config = dict(
    n_head=9,
    activation='squared_relu',
    norm_eps=1e-05,
    positions='rope',
    rope_fraction=1.0,
    attn_scale=0.125,
    tie_embeddings=False,
    init_std_up=0.0203,
    optimizer='muon_variant',
    decay_shape='pow',
)
Each number is 200 + 20 x the weight over its row's rms, rounded and kept within 0 to 999. Layers, rows and columns count from 0. The size before them is the row's rms in percent of the matrix's.

# up: layer 7 MLP up, 2304x384, rms 0.0673, rows 1324-1376, columns 320-383
# down: layer 7 MLP down (transposed), 2304x384, rms 0.127, rows 1324-1375, columns 320-383
up1324,096,195,219,206,246,188,206,212,187,190,228,213,170,209,211,199,186,221,198,197,199,215,183,238,192,223,213,209,191,252,190,209,225,222,223,143,179,221,181,221,209,181,161,224,188,204,181,212,224,218,195,201,203,196,205,173,209,184,180,226,167,209,202,192,202
down1324,098,215,222,205,169,190,188,236,210,175,203,190,192,223,199,206,187,175,178,204,208,212,168,187,192,205,216,175,197,199,224,210,195,188,217,207,203,216,202,201,190,244,210,229,226,204,181,187,147,179,224,180,181,209,226,179,197,176,231,204,173,171,208,169,213
up1325,076,212,194,208,210,207,200,193,187,176,188,201,160,188,178,191,181,212,211,208,193,197,168,193,232,206,208,177,194,191,211,200,225,221,174,232,203,201,210,203,241,202,182,210,183,182,203,215,161,205,175,186,218,179,217,183,193,243,172,185,212,205,173,183,190
down1325,078,177,209,226,185,179,196,198,209,175,228,204,224,193,199,235,172,178,189,204,227,210,224,219,172,186,199,184,194,213,161,212,203,173,185,146,146,190,177,212,188,188,199,224,172,209,210,218,216,184,175,214,207,218,160,192,194,189,203,230,173,192,227,207,189
up1326,098,200,190,173,170,182,175,184,207,205,207,207,236,200,220,213,203,182,208,252,181,203,225,218,196,210,189,185,192,223,203,211,176,189,169,191,231,209,194,167,184,217,200,183,164,196,204,172,224,195,168,196,190,195,201,227,166,202,242,215,178,221,201,210,209
down1326,093,198,215,190,232,208,203,186,182,206,170,179,218,175,216,179,143,189,184,207,242,194,225,177,169,190,172,222,171,186,182,176,199,203,207,176,170,201,216,219,207,200,224,210,261,179,188,201,205,211,218,181,201,216,214,144,202,193,191,216,191,174,194,198,226
up1327,097,219,189,198,210,205,219,187,188,213,213,218,192,201,212,243,155,156,231,164,206,184,156,214,206,229,190,197,270,195,175,215,206,206,187,248,201,222,214,191,220,188,226,207,219,175,186,221,202,219,212,235,209,204,178,188,198,203,202,203,197,175,203,232,173
down1327,101,223,205,172,182,208,185,151,202,196,229,194,175,192,164,177,211,207,180,194,188,227,179,234,172,215,250,206,163,141,191,198,157,210,229,174,212,186,190,203,198,210,175,213,212,196,234,189,202,220,214,202,194,172,228,160,227,185,212,209,196,234,189,171,150
up1328,102,218,209,252,197,214,200,221,202,221,206,168,201,192,197,197,175,177,225,224,180,197,225,195,209,204,199,206,197,190,218,180,204,215,201,194,192,213,216,199,231,167,169,213,200,177,167,178,196,210,213,178,203,171,204,188,195,211,205,191,219,181,220,187,198
down1328,099,209,190,224,171,209,212,215,234,204,200,197,164,202,161,203,234,226,191,163,200,188,227,202,179,217,210,201,165,223,256,186,204,200,216,195,196,207,214,218,182,207,213,206,183,165,201,190,224,170,209,238,187,167,227,185,205,218,173,193,209,222,178,190,220
up1329,099,218,187,185,218,172,203,193,202,158,201,216,210,200,235,230,210,213,231,189,211,202,202,201,236,196,197,187,201,195,172,238,158,166,217,162,219,162,211,164,190,198,242,166,227,216,192,209,176,202,217,157,220,220,191,161,217,178,194,174,204,225,213,181,213
down1329,103,200,209,203,193,194,167,208,203,209,191,225,209,174,197,204,240,207,192,179,179,207,211,207,190,203,200,216,253,219,190,211,207,207,194,191,192,160,181,200,246,216,213,185,204,216,219,201,207,230,181,192,167,214,190,176,213,237,155,208,196,173,155,208,185
up1330,100,214,220,162,198,220,207,196,206,181,178,179,191,194,189,193,240,197,177,213,210,181,214,217,186,170,192,183,217,183,214,180,206,181,181,207,178,196,198,157,219,226,189,192,204,199,193,199,222,146,202,198,204,215,206,209,180,241,159,191,188,210,187,180,224
down1330,093,184,219,223,223,190,209,204,166,201,196,200,182,193,204,178,203,179,182,190,223,198,213,221,232,206,224,192,230,202,178,200,188,192,187,202,201,168,211,198,220,229,185,179,205,189,207,177,182,163,208,202,201,188,196,188,186,228,143,236,209,187,232,223,155
up1331,099,216,220,173,269,183,205,190,203,196,193,212,188,197,177,187,194,175,173,212,192,192,202,211,219,175,224,182,203,236,214,214,200,210,192,228,202,220,203,156,212,217,169,201,223,201,219,210,194,192,175,197,190,176,197,185,205,213,212,227,218,210,191,203,194
down1331,102,167,230,192,188,242,193,172,208,232,244,207,216,179,195,174,210,193,206,160,163,203,205,180,186,217,201,162,166,196,175,219,211,202,205,234,211,216,223,194,166,192,178,173,213,206,209,198,211,198,216,213,188,212,228,181,201,216,215,194,195,196,194,196,199
up1332,097,215,207,192,231,211,228,191,197,229,198,218,225,188,201,214,189,170,196,192,185,209,213,158,234,212,159,195,163,182,204,220,181,177,174,213,193,190,239,165,206,187,205,199,194,181,171,214,146,198,222,220,187,199,180,214,211,237,189,215,198,210,170,200,201
down1332,098,161,222,208,206,193,185,227,247,194,184,197,163,174,210,233,161,191,212,224,202,165,203,205,222,208,173,184,157,235,224,202,198,215,197,190,195,210,208,180,193,151,176,216,153,198,201,208,181,236,192,207,179,237,190,210,232,201,172,203,204,197,193,160,208
up1333,111,160,214,201,169,208,197,189,200,218,199,225,219,205,194,210,190,199,207,222,192,207,218,212,205,179,193,200,168,201,193,189,212,162,202,216,222,219,234,215,184,194,184,220,190,183,198,213,223,198,196,237,188,205,197,182,201,193,252,190,224,232,197,180,210
down1333,108,201,161,238,205,197,191,162,162,233,171,167,205,213,199,197,178,229,229,241,208,202,196,181,219,256,236,223,187,206,175,146,189,168,209,205,248,214,173,171,205,173,150,206,174,216,186,157,193,231,170,210,218,197,199,202,195,214,192,207,176,211,173,176,217
up1334,100,185,221,182,197,169,170,195,197,137,172,227,183,158,195,194,186,204,168,201,205,232,196,203,205,205,189,211,243,221,208,219,203,198,162,210,210,159,192,178,222,187,213,219,183,189,207,192,157,234,146,216,179,191,193,209,199,201,202,175,205,165,230,216,196
down1334,099,229,172,188,193,214,219,221,212,185,209,189,235,163,195,221,211,189,192,190,204,199,170,208,213,213,179,229,193,190,171,202,197,203,183,192,185,220,183,181,220,197,180,192,202,163,217,161,221,221,203,180,218,228,171,177,181,183,189,198,221,175,222,183,207
up1335,099,179,214,179,246,229,225,231,199,188,232,223,203,227,224,193,197,216,222,216,186,196,253,159,196,201,213,155,182,209,204,210,255,198,171,215,222,230,194,167,228,196,184,197,224,195,197,214,227,177,189,194,176,178,242,189,242,221,221,217,200,206,202,203,191
down1335,098,186,195,207,175,214,184,202,156,211,187,208,180,212,177,183,241,181,179,187,175,184,190,206,201,209,217,217,242,205,228,207,181,135,196,213,204,210,186,189,226,149,176,179,230,191,164,209,207,211,222,215,210,224,188,195,188,219,181,194,221,210,205,219,218
up1336,089,173,200,200,198,204,188,184,196,167,206,180,211,194,192,194,208,212,170,207,159,200,188,200,186,237,243,195,177,211,198,200,182,195,248,219,191,188,181,183,184,213,203,222,173,200,236,205,182,106,188,181,201,203,190,227,176,198,207,210,230,216,186,173,165
down1336,096,190,208,215,191,216,183,197,191,221,230,215,161,166,182,201,223,232,183,204,209,204,217,206,215,202,177,197,213,220,209,196,188,237,194,201,203,178,203,143,207,209,213,214,202,189,181,185,200,193,213,189,217,176,203,208,208,215,229,231,207,183,221,196,194
up1337,105,201,221,189,191,201,197,199,248,213,215,216,232,181,172,197,205,192,232,213,176,254,208,223,225,214,222,185,204,206,265,245,194,203,177,170,218,216,236,213,203,215,195,158,207,181,197,202,198,231,193,180,197,203,194,198,197,212,207,202,218,223,194,193,222
down1337,105,205,183,241,211,201,232,227,191,216,162,185,188,190,210,191,235,209,183,210,176,199,188,231,223,201,192,199,188,200,144,175,218,211,181,172,212,208,200,210,209,200,218,192,202,222,221,174,199,216,201,191,222,197,194,192,165,190,196,192,225,175,207,205,198
up1338,094,223,212,261,194,207,204,229,188,205,203,204,175,239,237,189,195,200,195,185,180,201,201,219,182,183,239,181,195,158,164,197,224,231,195,215,195,206,153,195,210,184,205,206,223,241,208,181,174,180,194,184,236,204,217,201,223,173,197,218,197,185,192,206,204
down1338,087,190,199,163,205,212,177,249,191,170,187,169,165,215,173,221,209,192,179,230,167,190,157,195,176,165,203,180,235,175,176,211,176,203,203,171,169,207,219,173,235,210,162,192,211,208,214,193,185,225,175,207,197,192,209,220,211,171,139,181,196,188,208,179,214
up1339,117,190,184,183,180,201,184,202,234,179,199,181,226,263,175,204,205,214,203,172,212,201,190,154,199,143,246,206,166,212,226,201,195,201,201,220,188,201,214,227,166,230,222,183,184,194,172,189,213,209,204,242,174,170,205,214,208,183,190,198,207,202,181,177,205
down1339,110,204,186,179,214,175,228,210,178,176,167,220,196,174,222,222,226,198,198,184,190,174,172,200,186,244,181,195,201,220,202,194,153,211,200,212,193,177,199,188,218,199,203,147,170,212,192,199,174,204,198,217,212,150,230,200,188,214,195,200,208,230,215,220,222
up1340,105,226,183,225,215,179,204,195,184,217,201,198,228,187,209,210,147,205,213,186,177,212,213,193,197,189,218,206,187,183,193,197,225,212,193,233,220,212,170,241,209,200,224,186,205,186,193,179,210,198,163,225,237,219,196,194,176,197,214,238,192,186,172,220,195
down1340,105,230,181,176,209,186,201,205,208,232,214,188,195,192,213,182,211,220,199,191,198,194,197,196,197,220,214,194,191,178,189,219,157,207,195,205,213,240,238,223,221,204,220,175,201,220,206,196,171,225,172,206,197,223,197,173,192,218,204,210,207,192,232,219,221
up1341,098,188,216,214,176,244,204,194,189,217,243,247,193,221,196,192,207,207,207,189,192,215,243,206,221,181,220,193,194,236,161,196,196,197,197,187,235,182,210,167,198,208,203,219,213,208,141,186,194,187,217,185,209,217,190,171,217,199,212,181,217,174,209,209,213
down1341,098,216,217,219,216,200,223,193,213,223,196,172,218,192,176,199,180,256,223,189,225,192,200,213,214,206,209,170,205,216,203,208,196,227,184,194,214,201,184,211,224,153,213,140,177,210,186,183,240,229,166,206,177,232,204,198,175,180,205,175,218,191,184,222,199
up1342,094,176,188,221,225,222,183,169,193,236,224,212,219,190,181,164,181,170,188,188,226,192,193,195,164,211,171,194,169,217,176,229,226,204,170,195,220,181,177,179,205,178,226,185,184,173,187,178,218,218,188,193,216,197,203,235,186,199,196,204,225,189,171,196,204
down1342,099,169,232,227,170,200,197,204,226,189,211,222,167,203,233,234,185,214,221,232,194,208,237,240,190,221,154,221,174,224,186,193,212,152,198,200,251,174,219,199,174,174,219,180,233,261,183,188,166,175,191,166,223,193,210,216,198,191,217,203,207,190,210,195,209
up1343,103,223,217,192,201,190,183,241,193,218,191,237,213,187,212,207,200,194,215,177,193,144,192,199,192,226,194,255,180,204,210,183,204,183,207,207,206,212,213,206,179,184,192,220,187,177,196,216,219,214,214,205,197,196,202,188,192,217,202,158,219,195,174,183,193
down1343,104,202,194,166,210,211,184,259,190,201,229,194,219,196,208,199,199,207,215,198,171,207,220,208,184,153,214,212,195,217,203,199,163,178,181,204,181,191,195,205,234,173,219,204,220,219,167,194,191,229,218,204,190,211,184,146,204,218,214,185,182,177,189,181,217
up1344,107,217,156,205,236,200,188,215,160,216,215,159,204,181,248,226,187,189,197,220,180,215,187,206,205,190,181,194,199,195,193,203,182,211,203,161,174,177,212,198,186,203,174,182,178,214,193,199,181,216,183,186,188,157,219,219,196,202,240,216,211,206,172,192,196
down1344,110,243,183,179,197,205,205,160,194,233,208,178,195,216,177,195,211,208,207,205,167,203,173,210,230,203,212,185,216,213,208,207,166,174,168,194,227,197,196,211,192,170,200,215,186,205,235,195,189,190,191,220,197,179,181,199,203,181,238,195,183,202,193,193,235
up1345,090,179,191,158,182,175,219,207,200,219,184,227,189,202,206,215,163,206,217,217,211,180,207,213,187,226,160,239,192,180,199,200,222,190,166,247,182,205,203,190,199,185,223,186,184,248,220,214,217,199,223,179,233,187,199,223,200,222,193,212,185,193,232,198,173
down1345,098,181,155,222,193,168,173,230,193,261,203,240,196,174,195,205,211,198,189,204,175,211,224,229,200,199,214,181,190,191,224,175,197,205,214,193,157,217,215,201,199,183,208,224,167,158,199,198,192,204,190,212,240,178,186,207,201,198,193,202,196,188,193,201,191
up1346,086,205,204,232,189,200,191,235,221,179,192,207,179,192,202,206,197,181,201,198,210,193,187,169,188,220,200,191,218,180,191,224,140,228,219,205,191,198,215,178,188,197,178,194,222,225,217,198,170,138,213,193,223,212,190,182,234,195,181,195,202,234,193,223,244
down1346,084,207,141,160,183,213,180,180,207,164,188,238,222,229,228,215,209,183,192,228,180,188,209,208,173,189,183,208,202,228,196,217,229,166,212,216,197,172,208,216,224,212,191,191,167,135,223,183,194,201,199,219,174,198,183,179,197,204,188,239,179,148,232,212,214
up1347,101,193,194,241,215,186,218,177,181,190,180,210,204,195,190,179,206,176,193,182,205,204,208,227,201,242,217,201,194,210,189,214,185,204,193,186,176,206,197,205,206,207,233,176,185,214,230,191,190,214,201,192,214,219,175,193,168,272,176,199,202,195,210,200,210
down1347,103,178,214,196,176,215,147,191,184,208,188,193,181,216,192,199,212,215,195,246,235,203,201,167,187,200,177,150,176,197,187,214,205,219,210,192,232,235,192,204,230,187,196,223,189,188,221,190,202,229,195,198,177,213,199,162,171,207,167,178,175,211,212,238,191
up1348,102,207,230,223,180,220,198,168,229,243,200,217,231,208,209,232,199,211,199,179,220,234,213,151,213,193,216,213,184,217,235,187,197,212,194,179,203,172,213,189,211,197,184,222,221,207,181,182,189,172,200,210,173,178,194,168,224,213,201,190,194,221,180,195,196
down1348,105,188,227,184,212,205,214,236,196,209,178,193,171,191,217,189,214,196,230,205,171,174,217,202,192,231,188,193,220,207,202,223,189,206,185,210,169,185,176,201,182,234,191,202,193,188,199,185,192,203,216,197,212,179,178,163,207,195,227,208,205,216,232,171,157
up1349,092,181,189,243,205,198,167,206,190,200,200,166,191,195,167,180,188,200,228,209,186,172,178,194,206,173,232,217,212,180,196,184,191,182,188,173,186,162,205,150,203,206,183,223,216,186,187,201,194,201,209,202,175,194,177,201,172,193,197,213,178,188,213,223,227
down1349,097,197,227,219,168,183,174,191,262,175,180,172,188,219,187,175,192,245,176,216,183,207,195,203,176,188,170,212,200,212,191,152,193,160,180,181,181,188,183,192,214,190,183,205,193,235,199,200,220,187,178,189,243,186,203,200,198,192,162,252,236,171,218,230,220
up1350,096,188,195,188,198,199,205,186,191,156,202,190,182,201,204,165,198,224,210,191,152,196,211,211,203,207,203,178,221,205,204,213,238,195,187,194,198,188,194,204,195,211,182,220,178,193,194,170,202,139,192,190,200,211,160,212,203,198,195,160,193,218,206,201,222
down1350,094,220,213,207,202,182,178,223,205,183,175,203,208,226,190,208,212,204,205,211,161,195,234,205,222,192,200,202,216,223,203,214,202,192,172,190,154,200,194,181,125,184,186,221,209,187,185,191,192,195,183,169,170,189,202,182,217,231,195,195,191,210,155,187,216
up1351,107,213,183,203,202,189,227,225,213,201,194,175,195,211,198,186,208,180,197,207,181,216,175,211,199,210,221,203,232,209,195,197,192,185,203,221,208,161,179,199,197,207,206,176,154,199,202,175,183,223,166,186,217,191,201,194,195,189,183,182,212,206,178,165,208
down1351,111,148,165,185,194,196,194,219,183,210,176,179,197,207,186,191,174,221,190,212,201,196,188,203,214,186,194,202,188,182,217,174,162,207,206,221,202,189,203,218,212,193,194,185,209,223,184,178,223,223,210,241,187,249,216,220,205,201,203,201,203,182,209,171,199
up1352,100,214,218,229,204,207,197,217,195,221,208,209,187,187,209,203,209,197,198,206,191,220,245,213,206,205,178,207,195,178,184,215,201,186,197,223,197,205,180,220,217,200,193,204,129,202,161,216,173,185,185,216,169,174,198,198,203,182,184,219,196,208,180,212,183
down1352,103,221,220,208,201,192,193,164,203,204,218,204,192,207,185,203,225,180,217,201,185,235,232,193,198,222,247,173,199,156,178,186,189,194,182,211,214,195,166,183,190,196,226,211,228,183,243,204,216,219,185,169,200,190,186,243,212,203,196,206,198,202,196,237,168
up1353,096,195,172,219,195,222,202,208,175,207,209,185,202,189,227,195,199,192,190,193,235,217,193,179,166,234,218,204,224,187,179,189,193,237,180,211,193,176,205,199,176,189,197,193,215,199,201,187,194,187,182,199,187,194,221,216,214,215,230,211,186,176,192,167,210
down1353,091,200,173,207,198,221,210,198,202,202,183,191,225,230,213,182,209,193,202,207,195,208,207,207,194,159,170,183,188,224,199,175,203,189,232,222,163,212,215,200,198,167,167,182,209,205,196,164,223,151,207,218,216,214,191,178,152,168,212,195,174,169,185,215,167
up1354,105,208,194,194,185,222,152,177,190,135,221,196,268,138,150,212,190,219,206,215,194,203,167,197,155,189,182,200,214,206,215,223,198,184,230,197,183,176,206,191,190,248,218,232,200,218,210,195,196,201,222,216,196,213,167,207,190,217,197,225,220,211,197,214,207
down1354,095,207,190,171,189,175,178,206,213,217,224,191,228,185,197,190,223,220,216,187,197,201,188,226,205,205,206,198,250,190,195,220,193,179,185,173,174,191,191,197,174,173,168,206,207,229,211,208,221,216,225,191,146,180,240,202,220,200,176,205,199,194,174,203,213
up1355,102,194,199,197,257,182,168,183,226,194,219,174,200,254,184,178,216,218,184,198,215,211,207,182,212,189,186,199,204,201,194,198,182,228,218,204,215,203,174,198,201,214,215,180,186,200,214,215,222,200,224,188,203,210,201,222,195,219,217,190,234,201,176,222,197
down1355,103,187,238,194,232,216,195,137,206,180,202,172,239,204,195,188,163,205,210,203,213,215,203,195,212,230,226,216,193,159,209,221,180,199,192,192,218,184,228,195,218,198,218,209,195,184,219,194,195,242,206,188,198,161,189,210,198,193,193,200,181,184,175,197,181
up1356,098,165,171,134,200,183,198,176,203,191,213,169,225,211,198,180,208,232,183,186,194,211,231,215,191,174,208,194,241,195,189,199,202,176,243,201,192,203,228,199,190,204,190,192,206,179,215,229,180,217,195,212,197,192,179,169,206,195,192,193,183,210,213,202,183
down1356,100,200,193,208,233,197,214,220,196,199,186,207,207,206,212,207,214,221,171,195,177,165,188,193,198,199,220,235,206,191,217,206,186,198,187,219,189,143,205,213,213,226,201,179,188,189,256,210,166,159,227,219,188,164,186,191,197,161,213,176,198,229,188,202,190
up1357,104,198,166,180,207,220,187,190,221,229,221,199,205,184,222,181,211,215,208,207,204,204,196,225,180,182,199,216,170,190,234,187,204,203,180,202,247,208,165,188,195,177,216,203,198,223,171,201,209,181,215,198,215,187,170,193,173,178,182,194,224,226,240,196,177
down1357,104,192,163,207,210,207,216,170,181,215,252,187,203,203,214,165,220,210,219,185,175,186,206,241,216,162,228,136,145,193,204,232,230,182,193,182,189,199,203,184,228,217,208,230,216,197,207,226,189,197,224,174,191,178,175,188,190,231,210,185,193,207,207,217,208
up1358,106,202,225,197,182,194,212,200,203,195,204,177,188,221,227,173,225,171,183,206,217,213,186,212,161,223,197,211,226,205,184,218,184,221,208,193,210,212,194,196,208,184,190,186,224,177,214,200,183,189,193,206,157,162,223,192,198,191,204,194,226,209,198,198,231
down1358,107,185,180,231,187,191,200,192,233,200,216,186,195,219,175,215,200,226,161,194,180,230,186,197,195,194,177,201,188,201,177,196,225,181,189,224,193,190,199,203,223,164,174,184,211,226,208,176,191,198,182,196,199,230,240,206,207,167,180,185,202,190,181,175,192
up1359,103,202,233,197,204,190,212,199,207,206,189,191,197,200,186,192,207,185,228,191,215,218,195,199,197,240,203,201,148,194,189,156,195,164,149,169,198,223,186,200,197,173,231,190,210,223,212,186,192,195,215,221,192,221,201,198,210,171,158,220,187,200,207,183,231
down1359,099,203,200,185,187,187,207,192,185,188,196,178,210,218,205,227,202,177,200,184,214,219,200,209,177,201,236,196,226,186,211,180,187,151,213,200,180,242,173,199,180,171,193,185,196,192,199,166,192,209,241,201,223,189,239,228,195,221,204,171,224,179,186,154,209
up1360,088,213,221,194,158,199,196,191,205,220,205,204,244,148,225,185,198,183,211,200,215,198,145,185,203,193,205,215,180,225,194,223,217,192,205,229,224,184,180,190,202,200,208,179,228,176,204,176,170,209,122,199,214,189,189,196,222,213,201,207,219,211,205,198,204
down1360,096,198,193,214,205,201,192,195,184,175,187,192,179,191,235,213,229,200,223,197,202,193,212,205,168,190,216,238,213,201,186,207,189,179,216,203,194,199,214,216,115,193,210,210,154,207,217,233,206,221,195,204,230,223,172,180,196,198,206,211,221,216,190,229,233
up1361,108,210,219,207,209,195,211,188,228,214,214,172,230,200,243,229,198,181,154,221,236,200,177,204,195,228,218,198,221,147,177,217,197,181,231,215,179,208,204,206,214,171,198,196,210,183,209,190,198,166,208,201,165,205,193,189,176,198,182,181,188,209,187,197,222
down1361,106,171,187,166,218,186,215,175,212,212,208,222,213,184,203,193,193,217,173,213,198,190,208,208,250,205,195,193,229,205,191,209,181,198,206,186,171,209,198,228,186,183,209,184,226,200,204,198,177,205,185,187,188,215,174,175,199,178,215,171,203,206,200,180,210
up1362,096,185,202,185,196,200,195,184,188,171,211,168,215,171,188,230,207,167,183,194,192,213,173,202,189,198,186,214,165,166,216,238,227,200,210,199,207,214,190,222,219,183,193,219,207,220,216,226,197,134,201,188,221,235,155,176,175,208,191,191,218,185,206,210,230
down1362,097,157,211,211,197,207,196,207,182,180,190,174,196,184,206,211,173,201,214,215,196,234,188,215,196,217,208,194,185,221,180,213,226,199,172,209,218,146,196,202,199,144,198,195,171,219,199,201,216,217,245,217,215,217,225,170,208,198,194,200,188,189,200,219,201
up1363,104,224,205,179,207,234,223,204,160,215,227,194,212,184,191,190,204,204,186,189,183,180,208,199,202,190,220,199,229,190,218,205,196,169,195,216,201,195,196,215,191,181,199,211,216,209,218,178,207,211,229,199,193,213,234,181,197,191,197,182,184,219,193,224,206
down1363,104,199,219,187,196,172,193,209,196,223,208,227,213,212,203,189,254,214,205,199,173,221,163,215,210,220,184,211,187,190,195,168,142,218,203,198,223,202,193,172,197,196,204,182,183,225,214,149,187,206,185,194,210,207,198,205,241,237,203,199,253,206,202,215,185
up1364,098,188,201,215,196,206,189,196,189,171,177,200,200,190,170,202,205,201,252,171,193,177,193,248,195,210,211,202,208,200,194,218,153,209,216,185,220,198,194,202,165,214,202,186,192,188,206,188,194,149,226,222,173,167,231,220,214,212,184,214,188,214,234,204,216
down1364,096,197,207,191,218,200,228,182,209,195,197,199,198,235,147,253,198,178,203,196,184,164,212,215,231,200,264,192,221,184,180,194,189,234,186,201,176,179,194,192,179,207,224,171,202,213,221,201,199,204,214,199,224,161,206,194,157,216,160,192,239,194,228,282,189
up1365,103,179,200,233,194,186,194,202,190,165,187,186,223,190,202,256,201,180,198,189,237,193,174,220,201,215,225,227,242,227,208,184,193,195,201,214,224,193,214,212,189,213,182,192,171,191,145,189,171,208,197,226,215,236,177,231,202,216,200,168,179,174,207,201,190
down1365,105,186,225,221,190,245,185,212,225,168,215,187,182,162,221,175,191,256,210,178,211,198,210,228,224,181,184,207,207,187,190,198,223,193,207,196,220,178,201,202,221,192,163,200,197,215,182,162,227,205,202,190,183,190,202,241,194,213,218,218,196,234,172,172,197
up1366,090,227,209,193,198,206,207,215,190,185,194,159,185,207,226,214,244,196,180,193,189,205,185,224,166,202,194,210,211,208,222,203,224,188,193,223,198,171,193,199,187,186,229,187,198,234,205,178,235,200,210,169,213,211,187,195,200,260,224,194,205,237,168,200,193
down1366,093,216,201,208,203,184,197,186,209,219,223,148,200,191,182,225,200,168,215,194,213,191,192,235,233,187,218,161,176,196,190,205,204,189,194,207,208,170,205,189,209,193,191,195,178,169,225,201,228,181,201,200,203,195,204,197,226,216,198,210,187,206,159,209,219
up1367,099,199,187,206,175,208,220,204,225,210,212,183,190,174,247,184,199,181,227,192,207,178,205,192,228,242,191,193,183,236,218,189,189,226,195,217,182,217,159,209,181,200,234,214,178,206,207,203,236,179,137,196,137,224,229,179,191,218,206,210,207,205,216,258,207
down1367,098,204,207,222,166,162,218,145,255,192,192,199,235,242,179,232,216,192,172,200,208,208,193,229,217,205,209,180,227,209,194,193,208,206,230,201,222,210,207,158,188,220,192,186,223,238,186,216,169,192,216,205,200,219,194,188,188,228,185,162,210,185,189,216,190
up1368,094,203,189,173,164,189,187,186,227,181,192,212,227,167,219,159,206,191,219,193,205,246,170,184,173,237,210,183,178,138,231,200,211,185,215,196,201,247,207,224,213,209,192,169,191,201,205,220,172,197,239,192,190,191,211,193,180,208,222,190,177,245,202,183,237
down1368,092,195,223,219,177,205,231,158,189,223,201,210,185,199,166,183,187,213,224,180,174,223,222,191,185,204,203,197,166,222,208,180,200,196,149,194,195,195,222,172,176,240,220,208,186,189,205,175,173,188,209,171,202,191,174,196,187,212,212,214,222,165,185,206,191
up1369,093,205,247,190,169,199,193,196,205,218,222,206,215,196,206,178,187,194,179,191,195,210,188,176,212,248,197,210,215,195,155,231,206,187,219,188,250,195,225,179,193,209,177,172,231,197,214,211,201,200,196,202,204,224,189,210,194,202,204,204,191,188,204,230,192
down1369,095,224,192,193,173,204,217,164,164,199,230,246,187,244,183,225,200,224,183,197,187,201,200,221,178,252,175,152,202,191,189,244,201,157,203,183,216,227,192,178,209,195,196,218,170,184,202,218,233,217,199,194,200,203,187,215,209,179,161,191,212,177,193,191,216
up1370,103,232,201,199,198,195,221,215,181,208,223,194,214,186,188,216,185,188,188,172,207,183,221,187,208,188,178,195,217,206,180,219,225,224,200,198,184,199,204,251,182,172,198,167,161,193,205,202,199,192,197,232,215,215,164,175,221,182,161,197,187,195,224,211,185
down1370,102,256,204,197,234,194,217,227,180,203,174,224,198,213,218,177,179,187,162,184,223,193,144,206,206,207,226,224,222,179,184,194,226,206,188,192,190,176,234,183,211,194,205,219,209,194,174,210,174,200,213,182,227,237,172,203,197,209,183,218,204,142,209,168,202
up1371,108,195,203,210,193,182,173,196,155,226,168,225,214,203,213,212,211,215,201,219,213,203,200,217,192,207,206,196,193,228,178,220,202,196,189,205,170,206,178,214,169,220,204,183,167,216,194,227,198,181,206,203,198,184,211,186,201,197,250,178,184,231,194,207,202
down1371,107,183,212,199,182,224,192,224,243,215,210,230,185,221,225,208,204,218,193,199,209,230,204,222,238,194,201,200,217,206,204,208,200,199,207,212,175,201,181,197,199,250,186,221,217,204,214,206,197,212,211,184,176,184,191,207,181,201,195,199,230,202,181,214,246
up1372,102,223,188,205,181,207,228,202,190,201,199,232,207,207,222,183,208,185,187,179,195,201,207,178,176,197,195,196,209,233,191,199,242,213,161,212,215,194,193,171,201,191,214,181,236,195,196,200,231,240,223,215,173,192,205,220,212,221,188,240,222,188,189,207,206
down1372,100,207,182,183,189,196,179,201,204,209,208,181,182,194,187,213,205,209,207,178,208,200,222,228,225,196,187,176,205,187,197,220,188,200,203,198,221,222,219,207,182,225,190,162,199,225,183,203,198,235,195,217,203,168,204,211,216,209,205,215,198,217,174,234,221
up1373,099,238,248,219,224,189,218,196,129,179,200,194,194,211,207,181,225,216,246,198,178,186,145,195,223,196,174,183,213,192,224,213,222,215,176,213,206,217,210,205,184,200,198,197,198,164,171,204,196,229,232,180,194,212,173,180,210,224,188,203,183,203,202,201,212
down1373,100,243,229,214,212,206,210,182,205,223,189,209,184,222,180,208,183,183,168,225,192,200,222,215,196,213,194,197,165,212,235,178,213,169,207,207,252,191,197,174,194,204,232,183,193,209,198,148,203,186,194,223,211,201,212,181,176,224,206,213,213,186,153,221,191
up1374,105,224,222,198,220,198,162,185,194,207,189,176,202,172,170,242,185,202,184,184,162,205,208,216,190,208,172,210,164,220,213,205,194,223,195,143,196,197,221,202,186,233,207,207,214,197,205,218,237,184,206,173,197,197,216,165,212,185,219,163,192,198,208,218,194
down1374,107,179,205,168,174,156,234,181,210,218,175,212,199,182,180,230,184,212,176,234,269,197,157,212,191,213,250,195,209,195,175,188,202,192,203,176,189,223,188,205,188,199,205,208,166,230,206,216,202,186,209,236,198,206,193,157,233,217,209,196,176,183,206,218,239
up1375,098,209,202,200,192,194,193,218,197,206,182,208,220,193,205,202,197,192,222,210,204,211,106,141,196,175,191,236,204,143,197,197,186,194,180,209,201,207,197,200,222,183,205,166,199,184,191,189,186,127,178,186,191,222,215,202,202,205,180,177,184,213,194,192,212
down1375,101,207,200,171,234,210,195,218,202,205,229,246,195,217,220,219,204,201,225,194,240,193,218,212,200,191,175,228,235,177,223,209,235,196,230,239,188,236,205,213,191,218,168,219,200,208,207,189,190,200,231,192,197,211,200,178,179,201,245,197,205,207,226,188,216
up1376,100,188,230,140,212,195,226,176,160,169,231,204,201,189,188,214,208,187,172,197,209,224,200,142,205,228,222,179,187,200,184,180,198,198,205,196,215,195,193,237,176,241,237,192,193,192,208,190,198,203,181,193,185,188,199,197,209,187,182,178,220,183,195,203,207